Each number is 500 + 25 x the weight over the matrix's rms, rounded and kept within 0 to 999. Layers, rows and columns count from 0. Numbers have three digits each.

# layer 6 attention key, 256x256, rms 0.0681, rows 172-203, columns 128-159
472537518503484549498499553505495506443486527544494442463517477468525514490472510515483510517521
527435486504443519542488563461547508491516496508472506449524502482511532438566445499499502469457
468556496495424461565461440473529502526508497462556432470491492504476491452509506507464503525516
529506474528428447449511490462485506564450484517511481454508518500507542489546501430507527487492
510476472489470490526471550475487481514514455495516508460455492542495494526500426478463517468492
533500469478409488526524421548503495530500491511525524515529519499475483502484523486455530506450
488481526536525528519529489530536488532494510547533516475453464436475479495507580516514486485464
488454457449476503462474491498473513523502484464577456576528523455505484487447550474461513503441
502417543445550527481526496479530491499502537522451511497491481511487484474508483538575472499478
528490547521500452420492492494511496545516533526480494520491486510484526496447485514493530531500
499451444508536480490501469464461487472489486523512529511517478515501491415534549444499494481532
515539437430497539447483492538532502435500427519516499548462486480477518506477493520488537485527
524520517521557478492518493573480494500443509428475529524508474494479495555481462462537504426476
500490501449506492415522480468501506537491480560496536462519496539528509580488499455513525512508
514520488462489477450504517505488492480505516516508482454448503506467483510516513533462502497568
559511528459535504529500477465442494454523523466495490500421521441548512456573525499526511480455
513561539471561483535498489404495499485518513540519483555507517493494453453480518510518481512476
489480548556468484533533541493492500573521519491458448495492464516525504512469502495480509504588
469497517471503527486443498518449494473549469482516513458451526499526496499502565547533510497545
439528495446484464503497462539508506494514537476460433516476470508483543480548534465551517499502
557486485525508521501499561461522477487523512534505498496488532485509542525484487489479530487465
462515520529461498475486512496480534471476485488486500487494514476512477530546457533498420515540
531493491447495506537519480526531473501550474518515485515465543519421483473484540520483482502468
508478531495505497485498497456509489524447492526501491511508488486522494509526516483486502524473
474519532437492493501496499478521483478520494491442487454473512475480502526481496518498487529466
521546508493544540502508524517492430462546498456503453443490547527450521526534515507490463449493
490556515479463569517522502504456433507540476488535483474473517481474493492513526487480469489481
508465478464508454504529469508525543501487506523483541547521474480501515491491510536492529488486
525469491483522479488532491501501515520499501530473519537526476496478530492492492518514550502493
534449496513508389527527492504550633495499499504522554538544462518548513504440505514515533526525
489506517529498490482516504501505540513527530462501511462494482499534503479491489491494514501524
524499509522463455538436522500499547514485485475484522491497513531487450532504475489493446524501
# layer 6 attention query, 256x256, rms 0.068, rows 173-204, columns 128-159
539459496450409491505483561479504499474534517515456473471449493496481530475534466459532499493475
477494504497440524491461448485450499587510469510519488494493474520485503434506524470466482550522
499492547536460515463497535467492489479497521493488483491519543474476547540554505506468521490507
488500492520516480476445492514488495530507516493506528445438466532487510476529488481484519504489
474530513511433491488465437518515498516542473539518482486521528477497535475463497482504497518455
468495509511504522536534523486488485513503451506537479477480488454505515486511572524484492488466
534459469510467497477479476520502502507516460509522483529502439519431484530503553555473507498436
481446527461559524498516452471504511522480506504541458455470501487479493480490478506521467506486
513485514520523440531498548504490494512475472483497477527505497507496452515471500491520509521541
524490492511482507548494524491448504507509507512476530523534499515506492451541498434527520507476
527515425474514527508466511539472506498480444557517462514515519495483536427500492456522508479541
519474468572590426471513516546476486478541507488530464475528526450486463550506463495553494457508
478485550498503460509503521445535501558442476540525556452534500471501494506515459475461496478552
543516493508499500511499489510464500499509489484524457497525525546510497527516515496495509504527
617491498495521506517453486500426500437542570533479548461462522493477518512554507524485525519482
559511504442526530558534484435449490488491558507487538497465473536472503444488552524471469510548
465486518468478461573504498484500500546522515541495498536491478468537528526476481490527513453546
470512528478466518463506479511407489514487487490493547491484508480454473431535497535495512488545
477498532524506532490493448527467498428475500581503481482499492482479509530579492486529488520486
470472497525531468486529531538501514502491484475508562502495511480489500487481505516543485513500
511500486477491524493474526497468479519497478511511499472513509495474464502489498454513504502489
486509508516519509495497498496491490494566529483466518459479441492511527478483453469466527483515
532542466487501523473466478551520487491466491507506512545532555526497477503495511540530501483499
511542476456512493499490466508487462511529513509528485550495549540464498482481552550515488466486
556523459442519508478466511541522459518565475534483473527546503534474530456486516463521495475520
506517462456519517497478473508493447504504465508495498509510501498494484467501531499518517462502
517480508528492495487500544528500567467513476524518533523496457483571487515497459515476492505534
538485485532465490495521554474501531469486463513503500514490484486530490525498434487498508531527
496458511513488495490513550490520578471488463524507494506505451488546461499533455480476500538527
497462485489508503500495475497520485486525504506498470505529508476455497490533494510518496487497
538504507502478500487489508471517523541473486479532486484484506506502445496519521514489462521474
489522518497521505480510467544508502501520526531464507554507488521509521512474466504512534491530
# layer 6 attention value, 256x256, rms 0.0692, rows 128-191, columns 128-159
516493466490481479495493471524510496478516489505523487488475503511504544474487510524496492513512
500476482523502518489475504518454505533460496531489497470468543484517467511482508520518481506469
507505499445492513467518449490509488504417521515473528455495480477482516484505498516482513531560
474515449491488492529534483452482513540509467518501543552477429503547512470483508535482498493515
425521498512572485529524527501488493488503461513520509526458480488489475521457508495492480582486
505509483515505507515542515496461501462493490519511478485472509541464487458508490522486457529502
466474479468527492538523427447513514505527496504481551523505399464511513524505548576438513525474
552487499482480478475492463489491513542473540428487450500506488518505514494557485490504504492507
494519437487466493508540452503452501487483492473501510475447527501542497501526511542453480559532
497496507451455509459520513470500495500503554526462419540499500468497521456489475467511497470475
433526484498489535532497519521504494488509471553481439534523502503484493540471459437512502495479
522472462514505484522535464493445508521529511528527544520511483514530486451486530549542508506469
506486532525465504478504495509514493510496515516469528529478522512466527506516497489474509514488
536495552519519511483509507501498502440487503521477554458538512466477532530509458494501518480497
480507482527526513475463541479508493514500492485496487552433509499468498488484488465504485463498
499517554495444514490457504539541486501468457458455493470531520499505547494510503485463526483511
488517507525503487487463513514453498496532474523528520517502521503501450498516475459560489515494
523487536466512510533526452491511506481490511513527494524574411512510518509442516520501493524512
553502539508511486501494461500536506480518560469508521522533461495502521527446495521500541474510
500500461504470514537491553558480490510471492505506491548426550474521479456508495481537500442497
444505485456520497502509523491496501510470450475501522488491448458542489482544481508521483491496
470494473482500506422497487486488507523486500513506452482532503518486470516438481555496466480490
470510510472532487504515499490479499527450473431529484485458541501500452525481497503505480496473
470517472485483513492444476472496499522537483531488457540457580484529508451536484534491488488515
487488493497458487513451464483490505489454447468516506455545502522513473498507513540493466492506
516494538495473499485542528472482507540513514492516531527525467478495485480481454460543516475535
511493513510525492531475489486534485486477503463506507431494466521498536459547516493501498509519
511509529525455487510433552511492502500497482441461476544487499526519499498500501539505489508497
524509479552541499533516520508522500478517468480527497508513474571530483476512507502505510559486
489483524490545497512510465474465497493482489468510492463518515531517492530488487527537498522497
448528581521468537483524536489468507459473512462507507492467500508498516508540517494498489558506
482489470456521515513546511497509504500453479468484541513506434516539522515517502504458482537543
509503499441525516528492497539512488462513466480530509535492445520517508513502545466487508499488
506469467481490476527455527514520499507468502479527463480510507483524522505488489500533509477564
482500475526514513523504529506439508540519517507503502568448533505540474533490530489475492491489
513498520498563521530494511502462501478494488481485504467458473541494472544497491509528482483519
475517495470512507474522462487554495480490508511511511533493453463479540512474482515501513493492
476506559542507506502495475512523503481484508463515524538533507532508486547501469497472503486448
487524489529520485530567505501531508463528524480519526574517430538538504498508500505467491530517
469487517497514512512530453505580496508517494542485515478453459480466510526462516471467539516534
490507533554495490485484530529462479489447475485482530494452585487466480486521505508534486500496
519519468487560490522501499500496514492494488542522480531450510507468492537470481495485483491532
490506517516477485512543498479499521425566549475497495536531422507490511480543489483487524532511
482498532543487492498504580504548504497555473440557509487494509516540480539480489500504517518455
476518493506464467447481521491517493462524535495491512463536518507494490486476474498517498543521
493488527508520490523480539513482504496462516512463487501457559532530483515448512518499491469490
489492534518472511491560533516514485484534510535510485501432515495469518496496534437527499491532
486522503470506500510491519488481500532489448469511517573481440503491509527463504464545492472526
490488455464471509469537472500488499472516557537461515487525501467516479490521535510469510493512
505480512500491515484487483490479495505503491494536535493505471467530477465488503464545500499519
472508516536491506478552521536478489490507528525512537491505478492447527536531500447457514523531
472481529496525485522519510496539509503469508445505498493490527490516529504494530488516487526463
463490469461501500522511472439489503497525526508527488516451446538513477469520507570490468493512
535488528497489508502473547481492496483513490501509539485512543490453498505513506488480490461480
520503484515474522512452532510508491474526491538509473492455583504502515505482500503487502487482
480524499516500495507467509476463497540472468471508522452442546546496498469545469496502496501508
489511491514495524481458501494495498569528534514494513529501546481488470478506485479535512472475
466493514524510487522561532463524506503541540501514496507488468505509519533482496476519507505517
461487547536508486476451525508526488500476469501564523445477527512496493501494471532539493522465
539499499502465504509494490537499500521572511509525501537514499519538530517549538520463532513478
493493526500509472474511504490546496507510469517517509509509534475476483530487504488490514489494
521503449504489515517543452463514507455504523503483488509549452503493497549505511488496497525492
494482522465469525492422497520443498535450471452491482491551518473501464485519520471555491463532
512463513502463507475509523473507496563489537454508453471450533501485523466495468460529500455541
# layer 6 attention output (transposed), 256x256, rms 0.0655, rows 128-191, columns 128-159
495477507501483477488545494465500497487473503498491503409488468543477532469495482532502510472497
519544521517526552465525491523505512538528500494506473511518490526510500479501519507526447497473
511456520464538497515489439493522472495501542515496487494474512494525498492515437512515505524507
511511514510475489477519496494509491498496456503502518475502504469461455502498500506530530511503
476477473537429522453482498512453486505494535444511517506459609486506549470499470491495474521510
517496493508431528476546540477488515520497483513464504519565478541494509477490521517522481493506
467495523541503494535497494509464495508512450470537453506473491478475505515455494518503530546530
502546455445477499458464511457512530525512459482485512500472470516514492486489469474507481563505
522498480518491517454494540455465523477486470510527440542517509484513498484538470499483522539502
518509494516517508513489489541547500508453523461466446496532480534452527540471515492501479478495
420499492467513548518489492493492498536486496476523509478523486464510535482497507542501479500497
485483495533517492527482458556498524481485467541493472481484502472511518516490512509491516527503
514480543506480483506509509479486501497525524484502506523472515553506474496502481513509503560474
537519503493482473506481531533498480489525499478509521521506521465484514474469486509496492499554
468577487515500490485548460514494510493475478480492512501474473556513495452525494496522474511495
476522487473515496550523511491506497491486490519507467536491548517474532498438522532502528500553
518498502457534468441528531538499498520530533501508516512494576475486522499488477458490514547503
548513482466514522519504484489498484482484524557512511504487516511522463535516522472495486486494
496471459531521506509516509500448496464503490499512469473499532562528467501485477505527516493507
468494464492492450501475499505508491448456478494467482486487495449440489523526534530542517510478
495519477485497506503524508452515510518492486498511537500528488542510461525516439466511504451485
496474491480517490506506506492495508486493506510496480483531528494527483494482455490486478473477
485523491463489503506519498524517494505498500503508511492488491486503524497566515468492485461503
494470529498487536518507484477502522523506496484534468551498508488465499480506528521527502521489
476530520478490449528469519545508516583497478516481482504542476476498531532523508479474488484495
507496500514499471519507551481449526539472476499523500517503473521515503490479503436499501500507
544503498501485542528548467508510491455491499508520470484505508509508473482460482458506508495520
483523462513450509523513522470480525469475454497476460529482464543467521525485511514490497479521
507477488461559483485475509459481489466502496471513442497506512502441509489496527550517485533526
512505485515483499505474499500469498542507508537555492486506529542553490466508479556506491508466
488516560508463493504463495496484481508522497511537526493508547540489492497506527481461507528561
455481484471493512484503528469513498480497472501473449497508480486500467472475525482460509490505
474473489446484470493514488490502504478483499526511520497511477520503508508501549491513514507459
510495464477506540503518512514443496487511533543495452509528515425512501549487503500492488490515
457455525479487524507529499519458508494482476486495519485518552525538520508467533502542475481489
519492480527487483504515490534521479503501505478462510485446491512488493529532462485496512523457
514483474516510516465499496453461461483526513468517476478499474530492523523493469502486526513501
560530497530460554496541482503531499496528492529465518484519487475501507491539513454502481498492
507523495498468500507485518528531519517469524488468539513508486524524473496477562514511495509508
478436509485526611506503483474483472502478518511428524497463486500516475493446451515529512547514
509546544503483503520474457492502508470491477498480460530475548466526492520502494515525507519471
497467526503510451457526470541513502512489547499539494531456529541488531501544494522481497472452
477500515537535504499492516524455497445518504482518496510487532521509484469485502447532501502476
475484506505479502499466521487493491476497506490475533502493483467509493498485506459573500479467
459499519461500499513508513519497498514511530482515483515508509533529473493512539489502485522499
478466513452512565470501504529503499483523505522529499495542490489538543517483531533443479471517
493514498478471539519491481472550475532543552536501470517482533499479429474486469514527528516501
449457493462526460480466497524507474484535497481469515547505489566476471522444514483503525512516
485485507506498497518469524504511509508492536527495506493510455472492492509466550480477498486493
507466527529458525449472489584501473506474515498547487535493486477547487390468545505490495492529
524499520501524488471511473505463477481474531501496525474491526499525477518506448503456495514492
482501532464496513480508469527542501524480509517488515508462498516500551476494477440477476503503
482467535479489499519505465542489511469516498455496472522477459532522468451505475479483466535533
500486511436503470488493509502489509472519512455480548526538515466518480514512493523493505499499
516486545509488523507491506469495527467503510448518519483531536462491525545478507472479503443487
514557495491534474537470501476494483482470474512475463495491487522491497488496455500432518467515
476489475518489529526502480461487488527465556504527509485463503543476492505511491479469505513475
476525501498498476519511491482506482528466521524496492536524536484481505514462468494515505511483
459455519499480480506517505510478463509508483518471540473512490568454447535506451486529515467456
511545513480532473500510522454477511505501471489486483497487548477541477454517477488502522510493
477513540476515494481490462504507519494481458482537510452484487456514489509474498508500500517502
508493434529506545486491516495473489470517532497520507499511487551468508528522458547477483501470
505492520495473515474476512485462518508517498507482526538519511492469522495468512505495485522522
490471536471477553514478479475490499554509496505535498513560521461525503521522499468532511496468